Weights of a small GPT-style language model, trained from scratch on English Wikipedia.
Architecture: RMSNorm before each block, no position embeddings, tied embeddings, ALiBi.
Each number is 500 + 25 x the weight over the matrix's rms, rounded and kept within 0 to 999. Layers, rows and columns count from 0. Numbers have three digits each.

# down: layer 7 MLP down (transposed), 2304x576, rms 0.0617, rows 690-758, columns 288-383
# up: layer 7 MLP up, 2304x576, rms 0.0451, rows 691-759, columns 288-383
down690:512481466481529509487475442537497483536506489531500499524495535494483535498485474497460482478526472511492532502502518497468508452520441503510494509523508481479527421487478462552490519526502470508471487507524462477492504526493474498539537483513512470439513469475485504538538507468558511457
up691:474547505514505525514500489525498460547476528497479499541485500510474486471502503508476477515476525466495482506461502545524526535513505487465486481510438555527500535493513481529539505514461531484468489489524532537463495489547505456499499486502456523462461558505512489467506495536499474475
down691:483446472484512501492508568500537523511496498561478469529485500506481477498480482476451501484486460484464491521498488507497523526491514486528471504488520514501519511501483524501523497514549502470513470516519492525495493489525521460497494545502474527483548478525490479515501493486493483490
up692:520478522525483485527485530491512477490507531538491514525460503482471521474498501501470492515482482504447519477495498497454498529498531481479488449490465472503482491505516510512520531506508439499515500510506477492529551516543513535488471527446524500505464502499518495492509478496465513497
down692:513488525497546496530503516478509511456512497519511484490531479496528515492513528496467511484511475449484470479486494520480529525498483507450510522495528483484520488503512488528528526482468490492474557510476542496499456458488505437501497469497483480498483487500473494449472521466531485517
up693:487522522534505462506451543492478482503488524481495525511551505500475505515491518496468450495527498490500552461498459513521491524487508494489476480525455498556471537461476541504516506489564508488498531494469444486513476545493469488432494564467519448515498534491505486482534507512510451496
down693:509515633498528498510440512477496491473511502463537463493500513508489526513487485520484486533529496520518477496480478513471507496463518492515503515529512507551495523489493473487479515475499486454482521500547471511481520509509501472473518505514487502486518480511521495498492492505491543521
up694:502514535503471493498485487487490498460523512470498499521507483519532525467493490494515492512500541542510512473519491540477521497532509527534509521493491488496482500488506434549488507499505493494517471521490535501468472496508470560525494527448510515516531551465499481454551452480506491514
down694:484494497525492524490536472483493483497512483523505492530503494477513490519476491512509546422535487528520473480524439501498504465529495500487500462505508528495494507500509502502515483477522451537527491501510516525548476476510515504518493525501497484538474467526462523524467472532522529550
up695:515458539452514506476514487532506512475482544530510527541475492486504488494545497478481491505529496510485535480489538482559497493510465535505511424498494528525467510512511516521495484500488461478497532486509496507477504501507500494503474491533521488486535497512524470522506502549532481517
down695:477476538503473505498490498471543523539480475504458525540478496479467481454501523535524452520528518535475462541489497482487465489530505437463514528479523476527470539468515496486509492506521504536493465473473463490512466487494483514548501476470475515505496511513474505519481523495506511498
up696:449512545508465449478516459464502507482463479530481497517480463506437488482505477461503504578493486509492452473503501505527459486513509455515506483497508494506480526516435521449514493552496514490501488496484507461539520506531469486521505537439484472520485497465501520515464513478553493478
down696:531531462523480510502461518477470480496470471532508469519483537526536485493494460507500529529437537510499536526484481529526503522501491526528514468521485496557518488508511494483518508510498490533511525509489477506514461487477510509495512492503474520518535535461514464514537485495497521481
up697:456500518513453501499498458494467519504484552508488511510479510525502492519502480511475502474509546487533535490534482539497495469523510527530529522518522532528521472510533510491542475471520480497481510528533542533541505505461531480532442506483514503544496472514515526532455503499502462525
down697:556502510497501455529535505472466525491500464499529522511544476467482498548490500500484503493524501516528465527539500497495479523449531529462491528490470496530472511526505531491505489478487485461510479508486519544484513502506509512499521474528531492525551478446497463466523519511516522538
up698:459544581497467473491496492535470494533518488502524520554547495519478517542462549524531507482489473519472512510469469498483456530505496519549526523490510501527543516485498528509515490476544469507511514511484482415523484529566440455468475475452532521506556507505510419497483451558473500461
down698:453515528508484491493485539524468539504476448498503497536542495522480516501537537478504463470547524489451473560461493475483486482475531512524487538498556483502553489500490500524511468517491471466482522518487544511483498511532496481508501482561504499504541536545487493554483480557501478452
up699:494497503518505466532512528506492472517510504501502519522539506528458494503525480517515460522455485509500466496514475477536483484475521502551471460487514469489468492485523499551510459512487533432493493524491513451529511503507521525487477492505522500501496502465537478547533513476492498460
down699:496523484473511541466511474523504497478523518537536510442554533497496492552485537497498520506503506493495554507524503502452525505514456486509487486491481530519524473483525534467539533491474491533460483474505530500497497513521519459472476478503445503479511504527474467469500470518512488460
up700:516500489530491526537464478539458496486537520498516497563495507522467488507477506513500501505460498531438476485471586514434523512461526504507508467499501508543537463540517483507473451459534513514528536487505529500503517545542507479476482469492443521483550508509517495499515535533497477502
down700:534516491523504563509522458519501470452533449535463421464491526513531504535423501499533481502466499541504495521487495517472509503448457480500558472490486481474493503495503539491550523551530454507561510505491511500459498495530487450497442508474491544464498472538457503451508467496492502489
up701:497543476486485506505508519504527481458521548508540464558516545468527500542452510489471492505474524499520522457500481516496473501515496463494538550500497513486521494504463524476530498459550504507521490561509460506511512504490444516486507483488498514517527497488500492500502486565512501525
down701:509487412533495511502499494511510511489481486498511505486501511492518512489509490489509521459489504500517500531464478499502518519500460478492501467468493522494503496496486494527496503484519532514513508491477500461459500462504530513488493483464529503486501505500479463522464515497513496485
up702:469474485464489509542535478539509461546510516533510523483505499498464507500484508443516500492533472511490504512516514569519527476505525513514545487474467472513514463478498518533457490483473476495526473502515522491564493528539523488481475487523460501478499454518485484524478525433511521499
down702:516512512540492453482561482532489416542527462487493516527524485529486465489469538478488535471489529469533499468511473468513492511508454492476472486503468427462483493468475473460516455522487510515519503465466494497504499524480536520510480512528462469480533499501502485476485475509509508510
up703:477475503516526535483499496484519441501503539525443507532499507513457515488475494491506483543477532519497496509478493510495557504549490503481491511541475502518490495504453442486460524496502476506507569452483538493489505532490528523460446513472478521490466484583521455527477490487478514486
down703:531471506548502536489498540515509525499524495515483492516482544493476490489434511497507484500495551509506530478497505474511511499504493569465485477503491540496442509495476444452485466474511503506546472482489466480515509525530492503535471519425560525515503539533492465524517499450519512484
up704:474442512535535512495485489462454504545496553465451513520508551503500539527512509466463499481499518552523494513471530505484478481546483474504509479503501499511522445528480457525505519533463489465561475553493484494499485516540493447545494478524530499496528504518525482512501464481489519542
down704:507543538514515483498496509526533485453547518515512480505474484491486465502508471513551504511475490485495451541479460529531503561504512497499452524483471442495514532528523514497503520484483522440484504477472490517547479499489514560467489489500547489449536501488456512524508486533514470462
up705:546469541517499523505504511475549472499545478505533500492503455552467482534458470517548485525512542514460498486466529470484477525499541504534465551475502529493490447510454484464524554531483484521536501498558506455447493496494506472482479534536497468481504529500471479478457509501495531478
down705:511509481533509484545482527515497499554487483462499513512523490531533510442459503535455494517512530556486483422481524445446474476550511463479515529477526486494507507507462460499511534528471498445528471557565501501461486471466490440489551543496528502523487501455480473477543541498533508503
up706:485542528518474482524484508469504488532503508511446463475510536514539482447502502438507453500463503489477476518503449513503493525550496471523475493441497511540518508502497506479512484500468476488494575551517488531480465542531492452505506507522471519520504478488491461478502508489521483531
down706:489500517527504512467506523505549500495454494473475496483489480492523519511475524501481485508498475523521529501498523516514487493513489513510515480491486461499510449515495448499471503496511498553515495473457547521447470514505495489523547505520484489493514498503467530522540518472492507497
up707:571527510502542503484518526486557496474528488470462482478495490502536488531466528510511516467535487493500505479472535541497542487475489529482489469466499526510548443476454508540493539473460477482506544545516512465506520523548495510502512477525463495502470518463551473484495512476493507510
down707:447494521469474480503482504500505461496508478536526448498434515516522490518526501495510471512561525504530497458535505502530514514504510509548450566554474519485496503522492520488488527519535538501469528482475488563508511511512494525457511513513491483494491505485459507534494476450514521491
up708:512493500501463503498501515495553486480505501502481477502512475502468531466509505509491463491475485507465485492540507457525513509536513499498465462520519479548496503495461479502487483536483476528495504474520519486496499503483524475516553519474519510475484443527503466476541529506529483504
down708:490489545527500476516556471494466511490545492449515502506521473554496522514495538526473504483562477513521469490485482471507493501504496452524543484510497506461485503490500493498520486494467485557474516482518494496500525487503503476472505487558533528455492465500511520473493499472540525464
up709:472447541525487490465475534529483522511496513484453497503508498530531513462460465503467481505496486457472514466488481505476514503514487517531485506495474511482480451488473495506495531456506548517494512470521514494475506479505487502491496471484513514474498505505555486494510468568548476498
down709:539485498515507511509486464516461486528474465515467498527480523551511474521486492457477490506491482456483474476487470479478488496483544514496472489480485499523478508529508526516444501458481491527511455484466532533550482489432519480491473518532509508545460495442491523478494504531533551525
up710:488489497510525495509533494500533490551507471511466457517489492531478555488484445484505509516498475480513463477502491510480495457474545495486510442458496526529516488502519516510487482461482495486504534509465519512469523488507459509534483484459497523449513468529450455519509506469526498489
down710:486477511511473518490513528472473494488459485495504493528507483509507497514516489522457487485510498493518521481504521514456513540518491510441486455492528479495502530522481497490460491473496457502505510506502491488481504533490540493483505478493557535495491494469484519499494505518522524488
up711:486500508532529522520506507486510514524479513527499506490531524488492532546508515487501499501511467533522483525514520518499522493469534472511502470489487489519484479522494512516469514464475520500453522502514518484468498492527523504491482457487442551468486514522529481497527474479493464525
down711:522511479475502503523512472460510532525539473481467502483510498519496507499498523478519501484491460548505475519525531551480532483521518483529515476505506504484519495538515514525522494523542481518496510493470535498445494456539538491525477477546480492486483506517474520495496503451489483517
up712:498537506529508516512509523487484482508488523505540509538465462504514492506500475476477510534526534460488533517507501508542514520521454479489496485475485487501523500525466489504505513471537459477467574506495522514475540517515515494491524468509466506440503525493490508490536500516492476486
down712:488544504516508502462511468495483462483489492514459452538525568484506498525492483486493514505469472507495451479491498499487508471452503550546470458516516480445534507467548526513496523497507475464508490510516513528515561503509523470511483471480457536520516518485490524532492460499482463487
up713:470472499483468493478473498552519525532503477474492503487479473468475530516497475523488494534490498518512529489460482549508525530522462427481478482525499478478534524488551508494506570524516532528529483507526463520458460547522513457492523521526504469500501513504494509534557504491489506486
down713:522524483494527482511511514470477469508517505531514486523475506478503496507508488499488492476504512502514508464519493518522520472487512510510482484533501530485518493485535472463541466507461482488488539496479518512499517481480492509493522494538509528500492498515496469512480533522516490539
up714:446514558503473493458483508523512522528495515517472500490479502487523537519493508513487519524480476490506478503493522535503499532445524539508536505505506514453490521521496480473510532486480484495524477500500493536519506475504522529491496495487532445507468514515509520468478503510525525494
down714:468474505493527489533490495510512508510494525518519506525471500480492486509490478513516492498519489496494515459491484489495423506496515432501519487506506513470502500467472538492475522507509514539519503523513474509540479481476499507508520489535478548508494481481517512514512477517499504501
up715:492514521470479482472484490491533515481445526553512512453495504486494478494520462520490508550534491461491500489486466508516497495536454499530484492512464531536501472537488455480508493531494513507516511499513530507506496521509496510531517481481516469503536466498499486510507445502499530489
down715:514524532488554511453485511493470478518501481517525487438515519498489504451446513518502473529499503515475465526478502519476522497456489490505504485535498549482540500511487502506503488495496474488485528524494510522495519482520494514502505430473516509489489527519548514447552519476516497530
up716:502501523471517448507528503491495472477561542484514544502460488505501503494520494506519490514506468494519462445481476502516493473499474493466509522477458484490490506527489424516481509486513506546501497480511540503512530520485517475478487465519477480439502540499530483543507529510489513524
down716:509491522504458521509514510526495535467488514521555499525492504502492503487491489453499501492495516476512492541441502425459499474527496464494518476483513477510520492505528502459475468464463461522457545495493483486513475491477518546476498470502507523516507475516506479505488497497525467500
up717:497464536469508503538447478479493476509484504442506492472498489489473519493529477505507537515484475501506471461485490529463539500486514505508500478534509482476480552501480482521516550515497546433523488467525442505480456557527506438506467446483470508531511489507495541494482532552509524508
down717:519469493515502493500521453486555433494501505480514516522509488493487507493493529481509492496513519516471483527516481504486510506469467517478497507509451465513511459488551490526499513497447471453469522526499477481522500516506544523501477494503531508481450498507508527477516494508477462469
up718:472485515543482466532543460511480510521487529540498467554489522571478533514516469435467534478497492452522502524542482518542475480518513528518519520504543533490513529546489496478546521491504481501505508486490494446492455506487478473436458509476526493474507481501491468518471517535501504507
down718:496539472475452514486497489518470500520492496487504497518501509522501481468462492532519494479481488524493460513502522526525502523518507436489503489519499542525484510491542555529470485534518510510499483468513473535459472474480511474528503535441491494503496495477503485498527525500487526548
up719:514511521508439507513465485517505453496488528468503489536501515473516489529518446537538502503486511491496474425540517505551489456490490553523504491542513565538523493542498500528483500488507505470499516473522518464537497519462441492501454511483482538502528495508527511527474496515534517527
down719:483525447468489534494526487510470536504515523494513520503490553447527462470504530494524516489485492497523509543486494544510486480532537486521495521534515501496495469561544478544546497518469487482493503505519539463511486484488488478499484525480481490471500531509535485545515534517518480531
up720:494521478513508414550468533487524568452473524508506509492503520509515534444504462516537436517488479476483517534499521505488478458501481478534443499529519513495546549530495509463501507503552491515477520530509491459470487510517586508512502535520486510477517511508466467534546505500547481494
down720:512488529473540533462476504444477495497474509483500495519483505509513500477509513546514457457492511475472509513518512520504516478456469487463533474469480484518454522514564492551500504484460493510492521558466495501524480459487497500495474560491487493462490541518516509522520491488487504505
up721:462484486535542470507522535523520529475508483461462458471527502500446486514512489521532515459528465427468505488560459526467530494457481512521451473505477547529469472467502505515507514515503451502515512501515538507488495522502474500469493522553463480498532518525523494498528484571509482488
down721:516472536537502541473471501493534495458511503467481468493472500523504470468504500568492500560493510490506495522514499479489517499463494498513555532476495508494536511491482515504481515498515484518506506489496498459537515470456490504536553513542442503524484491543488505507521522525534540504
up722:486512526506488510509475444504445495513473534507517513487484466512506524488518471522485474527537495502542487474521528519478518503465488527505507528535473523545484482524520482499563538534501489514462494469501473469494505510501507489498527507520494440491484480504474475480484498494472476523
down722:499461525478464464475490497485484478522491449485474516564508515543518513502528542483493504519504474507481449487504494527534480474472464524497518536477502482539509451521513489494492531448441525469498487500480487516491453470487468454517473494504529484537519493501553528483484536508479542461
up723:498545496522440500533497459515482507525483477515508525518500498549534455462491522484520501483539505499555487495501478476490478527533551517528492516476518508519534497512521476458544478528509501468497512480513478482517511521514494492488513517470530526494513460471483472483492430500539520508
down723:483492483527513516481480481481513529480503534524478512537480458485491510481519502525519530476477517487496480494499487527472503498506460487479502504500513475513507496495508525528505470489489554559499500499478508491511534503498523519513503476495454474500508526493477477492515521471454521496
up724:512493515539484492519498468504503509495558492449477492522502528507500445508479449509472532527496506500527487495481483472502504514465507482489479480469509506491534508537525512550455448508466468477485499536481490508502526519529530492477505506482495530489502469516471499551539491496447500477
down724:497534478487533500489527512504495497481457497518511484496483524485458522489507531464501495496468519493495496518553525516510533504505521502442503533546476510504483484486483467464516560470551539517491446466519528479501450456518495478498483484519530442524497511524487477446503434517531529524
up725:502471521521494481516501508497530496467469572468501478549524456429542488527496465487509512515479510468500451479493544530531529516454484498507509523504480517553542509465530510524510552519501532488507483559468537490529429541555520519513512509454480580465459489463494494494506483490499473478
down725:481597486562489494505460452484472508524464473471473474479496486460492519468480490481513465504481505468463546508498545494549502481534499529450487503529519440451542512520487511563546434520554523535468521483503491529525453540515482471536576540510494529523492543498510502509512487510547525482
up726:480533530481485469482505462508462508517464554520495515477505473502484489497497492521537541485486466484521517546527508499443462479526490509460475500494499494498556491479471483518480499455538514497480495468479487471520480535534488474526524515508502508503529497525484469519497518474492451485
down726:474527478503498474498467524545517461497509495500519495538498462478513473542501498536516410462474484533485487467473474462503525529486495459534475527557487494475504509552508507515541496516491479516545537512480482527503511537521516538503503506491453506515509499477501529481487497496530508542
up727:451486527473515511539505484514489553472515476489506457500470527485469524462503477436488523447454509464500555503493512490486504552450526529455500532556503469486539503546472539513493482481520515535510485479517474532497519543512462506500493493539525501514539494510478476508497459511505491475
down727:534504519493495507539489489485479516491462502513521522468527517521484511457494515467481513539513520501533524493524506467509517502506460544507485501531499543530471502461497515537491540500458498462454519474547518491525491501482539498493481524482448477516495486494489466483500489510511519472
up728:503546511503476474532453491473534525485508504544505487488459478526481498474490464516522514493493522506484497515519508491533530519513448514476504484486502470505506479488470528487510544506503567484480546446514512478477502536513459486525513532461516497520473532474453507492500454465504478476
down728:476455509506489526507540549488476503489477511513428524510514489527526546484492507499479535519525483469480486460457519484507504528535469481483507492511500460539535487471515491526441519465532517506484516507493505520490508473527487528550514504484506483495446477471502482478544514559454497502
up729:491498504480493491517504507485507469491479503491471516515533486482499504524458511505494466514526517449542515511517513531550485501535494480501541463495518532488510474486468455534506541455472532498483524553544527477518490552517508475502510508463435534505461480505446533546485500504475514495
down729:509537470532471523471510463527512521499487483476479470524470497495524511497508503496469519524508545513493546476482531532492524497481483519508492515463475443544492509514559486523442486530467539516522481493524447510559460531506524502501522485489504457482478468494499488507501473497470511524
up730:484483556455501465545490458490460496532487510501468495537513491498509498468498425484462502518495501512474448499458476492552458524534481441478519526460550528531538480492485467528476553529527465456536492541501472472526486526521518475469503491503500533526496537518531467514472517478515493512
down730:503500484456531584480498488473520432525472507461445504482480516463483501478516530486532455493493483463529467495474521474484477444495548505471485490479470470510473517496549501528484505526528528509487548510528495533448506517506470515455496491463465500502480490496554515483460520496494475530
up731:535537522486497469536504476473510520492473515496496536483500490521438504503494493482482548522514506503544473484470477506494467559557475503490509507473496509465486526489499510519513514477523498502471479555509480497467472561526510473469465509469445517522539516479542453517529467457527508450
down731:535471494537525477439520498507479465482504488497484453513490496476497473490536516463466468468470524506531497513487511505478499556493507508498487487512487464521475525495539501508499510474526470536495496512536457508508518513497508503519490488507521556491495463514472502497486518544444542526
up732:482548505453485464512490508475496550492505484473475451504538485491473552501546515485475506535511505489495472464498477520506574463489484478530509536538449529492503463509487482555463485538521521512524511461509513519487525493487477526511460507460512483500479497505495518488489491495470487481
down732:518489542497534490549516487473464440479521507510530531497509482492497499498540505519493495514525519500529509507512457443494508504474482495530514480494518487513525499508530539481547480490505531531458526507538522557496484482476534483471465529473520497448492531472513515453522486477487528463
up733:476458541514481505522474510476495524492528515495510516511495509512476508524514453501520515489494508509502497496455504564511533517488497464464470462489477502557497494546512450485500486517508520467543530466483529525521531512503490498517434535483524460499537500491494509516518530527470520445
down733:506491514475514502492475506481494481494483456487513503464483491489493520477478473470527511546428460446525526502528521485507539513489494508495515570494508508497498515496534536482480517509479483469480489493497524534476482492502468525503522535477480480507486507490531508514508520524488491532
up734:491501521543517505527516473558527512532528521497480513476538487523501514482517519518487483455537513493496508456497514503467511469517507520464484492509449513499470450511496502487478508474542523459509502509482490520486484500515479506498450544456527505473536480474437508544469525477517470500
down734:483474526516538505487501494533520514552475514482522512497518538511485463465497475517576499467463479485488453528473497524496530527457493515502508451499447489495562495495498503488508502501468486475534502539479486511467537505536500506490493526520507540521478490476493527534496508548522470540
up735:483509522515482499528514493506519483436511527533498489533493509491528540470486452516507453523458481488493494501487458477502477533455531498521501449501523492529468496509525469504532474501461481487496521509525468529486513494501473521505448502510495507465517485508497532515489488495553473482
down735:472478526504494470486473491489503531501494536482495574504470467469489481523488546502493516495514507522493481487524479512497511437536469479531485493503474515487529518498497478487529512491493518515486523503499504517492460569478487514513471529473482540533475515479486519514513545568455460522
up736:478495506493501509506550488483499486508473539508563511501449486528471529484536489515500495475474564523499505479512535513506521513520500527487522455493501512518486490519465464531504496488478491520545508506497474474482485455478505487521468502460443494519477468500472518519482541484528492502
down736:503505487475506514565448523498504518482467485515514536462567494468542511463490508499524522494485497517470451479500521541470533477537514521542473497539449490557541532503502499437502466507514480520493492492507534538475545516433494534531496494489555513488499492465465521484521521511463432520
up737:504527529489553530501495489465526479488504515525548501492501506498499510514509494487504473520488436501492478498485481518500571532504504508568510502506425516482506543498480498516520496472543484516525562474533523498478452469502509513522473484497494495475489470507520486483480535515514481465
down737:488506497509481472482522480482510505514508521494510480479506469524505481518512533532526475472480480499472496556520517499517499495539484486499495510467500521476506470506549538510485493496450497505501480472519493512524526506486515481521497494478516497506472489497466500514483532494513505477
up738:477512529492522516533509490506475502524468451496481504531558477499462480499476521472475490557519504491463469523551555466516568530458427497481503490511493532508523479492489555529494479541463484527524502522482515507497498523546470465485501478471506508460501499510562491508535517495501544470
down738:514462525474515488501472511453528485499518505502504505559519501495522474485475491505521528548505529521525514507506515506475522477511483483463489499487482483532443483479464516502514508484522511487495490504498545473505472535505478502498509464477453517480551493500506528482512507525542504492
up739:492571500457463474499542494513508524545516524527497513524515476516482486484479485486484498546488473497484501496471499508492487494505483499499510533506518519530517492455522493489512494496465554461486529528481481539513485443501514479487510468480459477510504490459540499557505514507460537502
down739:491479514501466509437504481489514533511519511467526489512513496486470503511531512505514525448401510476526487483494531530512506489494538484477506463476506467516515537532504513510458507534532477493488526475455499493513520469470533542540520490484477511502506492477549447485477494444486542483
up740:478502525493486497507489481524477454470545536490529432475481496502487501536496521461488509518487491486482468493484487512472491520444464516510520538479508523483548518514463455467527507455518524487512505514504457526501502477501471520490479482484502514482474503527476479520486513517526510487
down740:499489499514511483507513461514546516494488460513461492491471509467519512480475468508470509497449517469507512536506482510512509481525493474477525463523493486551474477516531489527495468524477503481500494477485534484452488501498524479499518542513484524483490517464519557486490501503457510509
up741:526487515526526472522500527512535566481459517515499531501504516510459502482512534502455515541493518483506449544489527544526481500552479512499525508497519525504489508498478506493516509496506515432433472488525530487533532534518497498477525508471450463478497504479493503491500474510502481492
down741:499523485559440519537513505485484491539479522499481470537478505494497491503496487513530560479528461541468481538511452480544492495494498503554524467481490473523499525520473509499507503526511467480476515484481507515519527535482514477497461451540503505498503486506536514538484461475489466483
up742:503480501558525514483487486469435491530507534507500467495488485567477517493466515511502527493525549520484496481492511543517492523526485507492495462513511482538525529494520494507506537502492475512570504480524526486467498513493518469501488539464502496527508520487537502518524504480530472508
down742:513526492467469504522497495536536513538500476489504499520531527509522517470541533521490521499499519465492457508498541506486478481493524476540446520527553527499485555501498550457510489520440510485499505513471530495499503500540491522537527501476490525509513463458513474526509510537491480500
up743:523515511496519473541483489543472496497513524467490458518522484473513507439504480533483525491499483469524511475480489467501523515441523453498517518527502519520525496522489492489532527512510523465461490514485470475446495506503461520499508482482519522457487510476466544421491510506514486464
down743:492519444522478519512527506507501489508537480512527502460480516462489490545553522529519506477511491555459537544525469490540492503512499501533511474520509497530505493490494491474506519513453483502513521498536481484472466430521517486471485500545506459495515494494532482503515479515483525522
up744:492481493511512523466481473460515463501525511492496499548500493477462561477531512529506486534430463548470514506491528478506521472505485495514474512512507509470496535536485475531525487448504505504515485452479491495492461475547499485547500495453509463482511528494518453514493509524499496529
down744:516513569490482472481472456489512522499495459499529511513500499499478488495490535522520461496502463490515481538506482486486552472488504472467477487520543524507518532514480495477464530508496492517467507563539476542500526438488484478557552510497478531448490499542472524533486505505517515524
up745:495500524519467516525550479543473561479460481501470500517480512494526502523496506551488479491502481511527475454471474529472463492464462483470471508492493494454508515498530506495530520488520526496458458503479496520500489511524524469505492544484481508507470459516519504466486494506557517502
down745:482509505467483521464560465514527477519566484515530499514509534496512455511488509484492481492514511479527524539529503496526470500498484537467455465494465511500496466470531537512486523505509493501495503499458516494461525505501474511550511484552511472466482480507495509493521527502496498517
up746:480490492507459532518485490496488469498526509492559496506531496547501509491558514493449488504484543496463514466493499517445471502511446438502498494518519522496522492467473511519518461528485529483489456495522482509527505499493505502474485497499483485496513448482527450494478511474495472499
down746:487523506496489515517471524510488486494483518495500529476501541463507497514488500519513549509467472474526540504535479498523533508473501458538505525475508488517486461514487513491519512527471526519486480507554503481506532528513450487490489495522476533525540480490515517511534499474510469490
up747:444524531519504495516522540519520497518457493543553458558486479502494467485515514477469474549501528473513480484542484551513497521533477487529480514530468515496463510527461501547486515489505486494526500566547517476514481531509517490477482514481469507468530541499504496543494506460475493468
down747:534502491496491481469511524541479500538535532520505520564521507479465488504484476479503492466497518428482536498498507439525547471475517510476459528499517494532508473480480500500521547500510550527509527504500444541470456514506540515463497507521543507495560487457526512469499463559469525500
up748:488505506526506504467526488484533468503528488523467484496492477477479525507519526497516469487512516513485489528526462526517457554495460511474520507483504480538497441441500481495504522443529510532509492502475530517535456566517502466467516541517478521448483507482516484506490451525483413509
down748:472487501486508512507488508476513487485521505493545491480460518532493523477469480514488524502505521486513495480539504497481500524508510455486497479473434492482503477485475477533513493474513490491490529433484450549527471528491504494530482544524525483539514517505514445498508525532511518506
up749:517538516514510507491503500519440502508494487497508498532515488526504505491502467513489499531482544545542483516463494457519552560467556509449501510506497528536480514525463522500501518449518463489509508469494492451517466501534501485469495484503474484529514553486504472492480492509557464494
down749:497463489468486521512510486531494539476450447474509515505545491471507515481520485476489490525480482480501504520525534513502480484512516523508519492483475515462518482479467482545518471501483460485481523484489518530469520501509512456559521473533496478460528518495504452492483495512519541473
up750:488492538493510521492497476509461530482499511520516542510470504500526535506514536463502502504495518506468481510468506524532492509504497463483463514509479514471458550476491492545537479437520533460455529565526553501515488475493545499479483540502496498453511506505495494521454501498485490489
down750:496493479526524515491528500508492530466521437508505517508490491495523484516467453492515508530537492488515478501523472521477516543454485508486487485534519476481487517495551561522504509467526531482485470553507507495497529464492559478525533493512533519466495510484533517500512521481473471503
up751:481524509539480540521534500507465489476500532507512486500526470484515540467530495452461510504524513521469526514524524479504486573488502515516473483532440497477497500513486485505490478476503477495482499475522513530508445534521487542463470500469488502486471523460535468527509509501486480503
down751:494496506483478500541478490503521525463456549471457523520506496523479535477485483503469502492488492496526471460489491491505475463472547522475486531486533539499530513505494518488524504505525493502493515551466500506498508507428505494507479491504468485499469511532517527480510529509483484550
up752:515540499529489479461431473492479519504471478491473513512481485484509500477509517483484507532493503516521492507574510468512532542537501453485519507497492527503500477510527505495503515550520532470513518474500517497503518503525520514485473490529517520471532539505530484461477528507506477520
down752:534493477504504491536504509518475526474522473519472527485501490526471520446516475508530511494514511518524512468489502530496523488529561527479496472520489488472516532516500447504480532516499527516481499483521484459522446467474496509532528492541514528488456414519499487503481468515481521466
up753:507504519541510527534533528470520513473459494495529459504504486513534531510504487543521508496519514497529510472489475469468490513507521484503497511499456555498523568504476501476477484525464521482533507466519564519522502494534484507497528483495480502491520513480511506492497497515490508518
down753:526508509458502533489478466505501485500486467462505528527512492479470515521499489535475515464529460515503509508534504511449483496500470486475460502524510470529464462495491501465506510484515516494513491482496420504540480504531504546509465517535487502498540491437458486505527484512508539449
up754:499521524494491497545483496510469488499495503502507506477505481493492522497487467546471529523483492477487479523487465502487520480475529528513513505543473455484486481493516536469478516494461520455462487501532504489478459492480526519490450531447492487505516522506515505501453519528491503505
down754:538531446516512531470544501482511487504495434498502508505537552504495463518475496471564505502537493500500487458483503471516486541467497457481517487490527524516505503521456523460530462490507510453510477486516485510502546514539490501545488475515484454517498499509520457483505480500486495467
up755:450502552497479491515491528496496465444512517534507528495456489502520473534523509536519484485483506531499515453492505495431495490506494489495495470486518494492518461487500483454546503528535500501526495547519502520513498549543496482534538526452475490549484508530501496470543542537499507485
down755:536494508466497525503513521525528458511485511484493504532468457492531490511513495501517487524501506511495503515475516495487513506467487519521489517512499494519494517514486534477546501507483484493536550476506492457489519508518523506504487511468507540472493529494527514495463492528476462512
up756:473498502513530487556483441519498486488504477515503486479479515471451489495479498505503506487525508496511504492537490504469488527554500476498528537500509482519452501438522470501493520527502542445490445491504509502533522518524456465469492507518472492502492485515474489545464452510501524503
down756:508497514498528475522536533503502514491528519471486531499501461497483524487487530529483450490515529501477487524477523498486505515465522453499492504478483479509497463494522494478492498531471506538493575484510476489551537509464535502457511493500483483445489543528531527504469463513479502524
up757:503502495474483461470507465517534512522482484511488481489556485477476470485504509543511496517517511471500464494501525487507484467551476473507481490502513501522562471482519511517531470465536468520479499493507503461472504528476510512511456525487483475512501509488532513472513540565517493497
down757:504492510515476495478503452530492499524486468476512423504465489513525472470462496498464510506497530524488510562473482496491539506494513508500502476490532489482528515485515465490491518520514491471501491450521534526472502496518523525516522485522495497429488512512525520483523490501462489527
up758:482490515534499456503485530505469469492483485494486479533495504484497524506501516498524493521489502515458530518470504484474551551499465474498544460489477482535491530491531494542509485534484495501499471515502495533485528490558528468521467505502497486515494484465528493504468453512509475499
down758:502533498500479494513510488523487518505469548515517501559486526516526490465531548498497487476520537502515530499497518496481497456473528474500497487466541494495506466516463469504532513546458550504453505572532482504521466517470484531509515475473511487492507527522496492464532510511502526508
up759:500505501511485485540535480513533502475520468527481532502516470503479490496521479504494461511488535488469469504489520531546534496489495473510434485470494466518460511514539468454555509468539552480531525506502544446510440492506505491464468523481507488460471505513513527530532487488506505491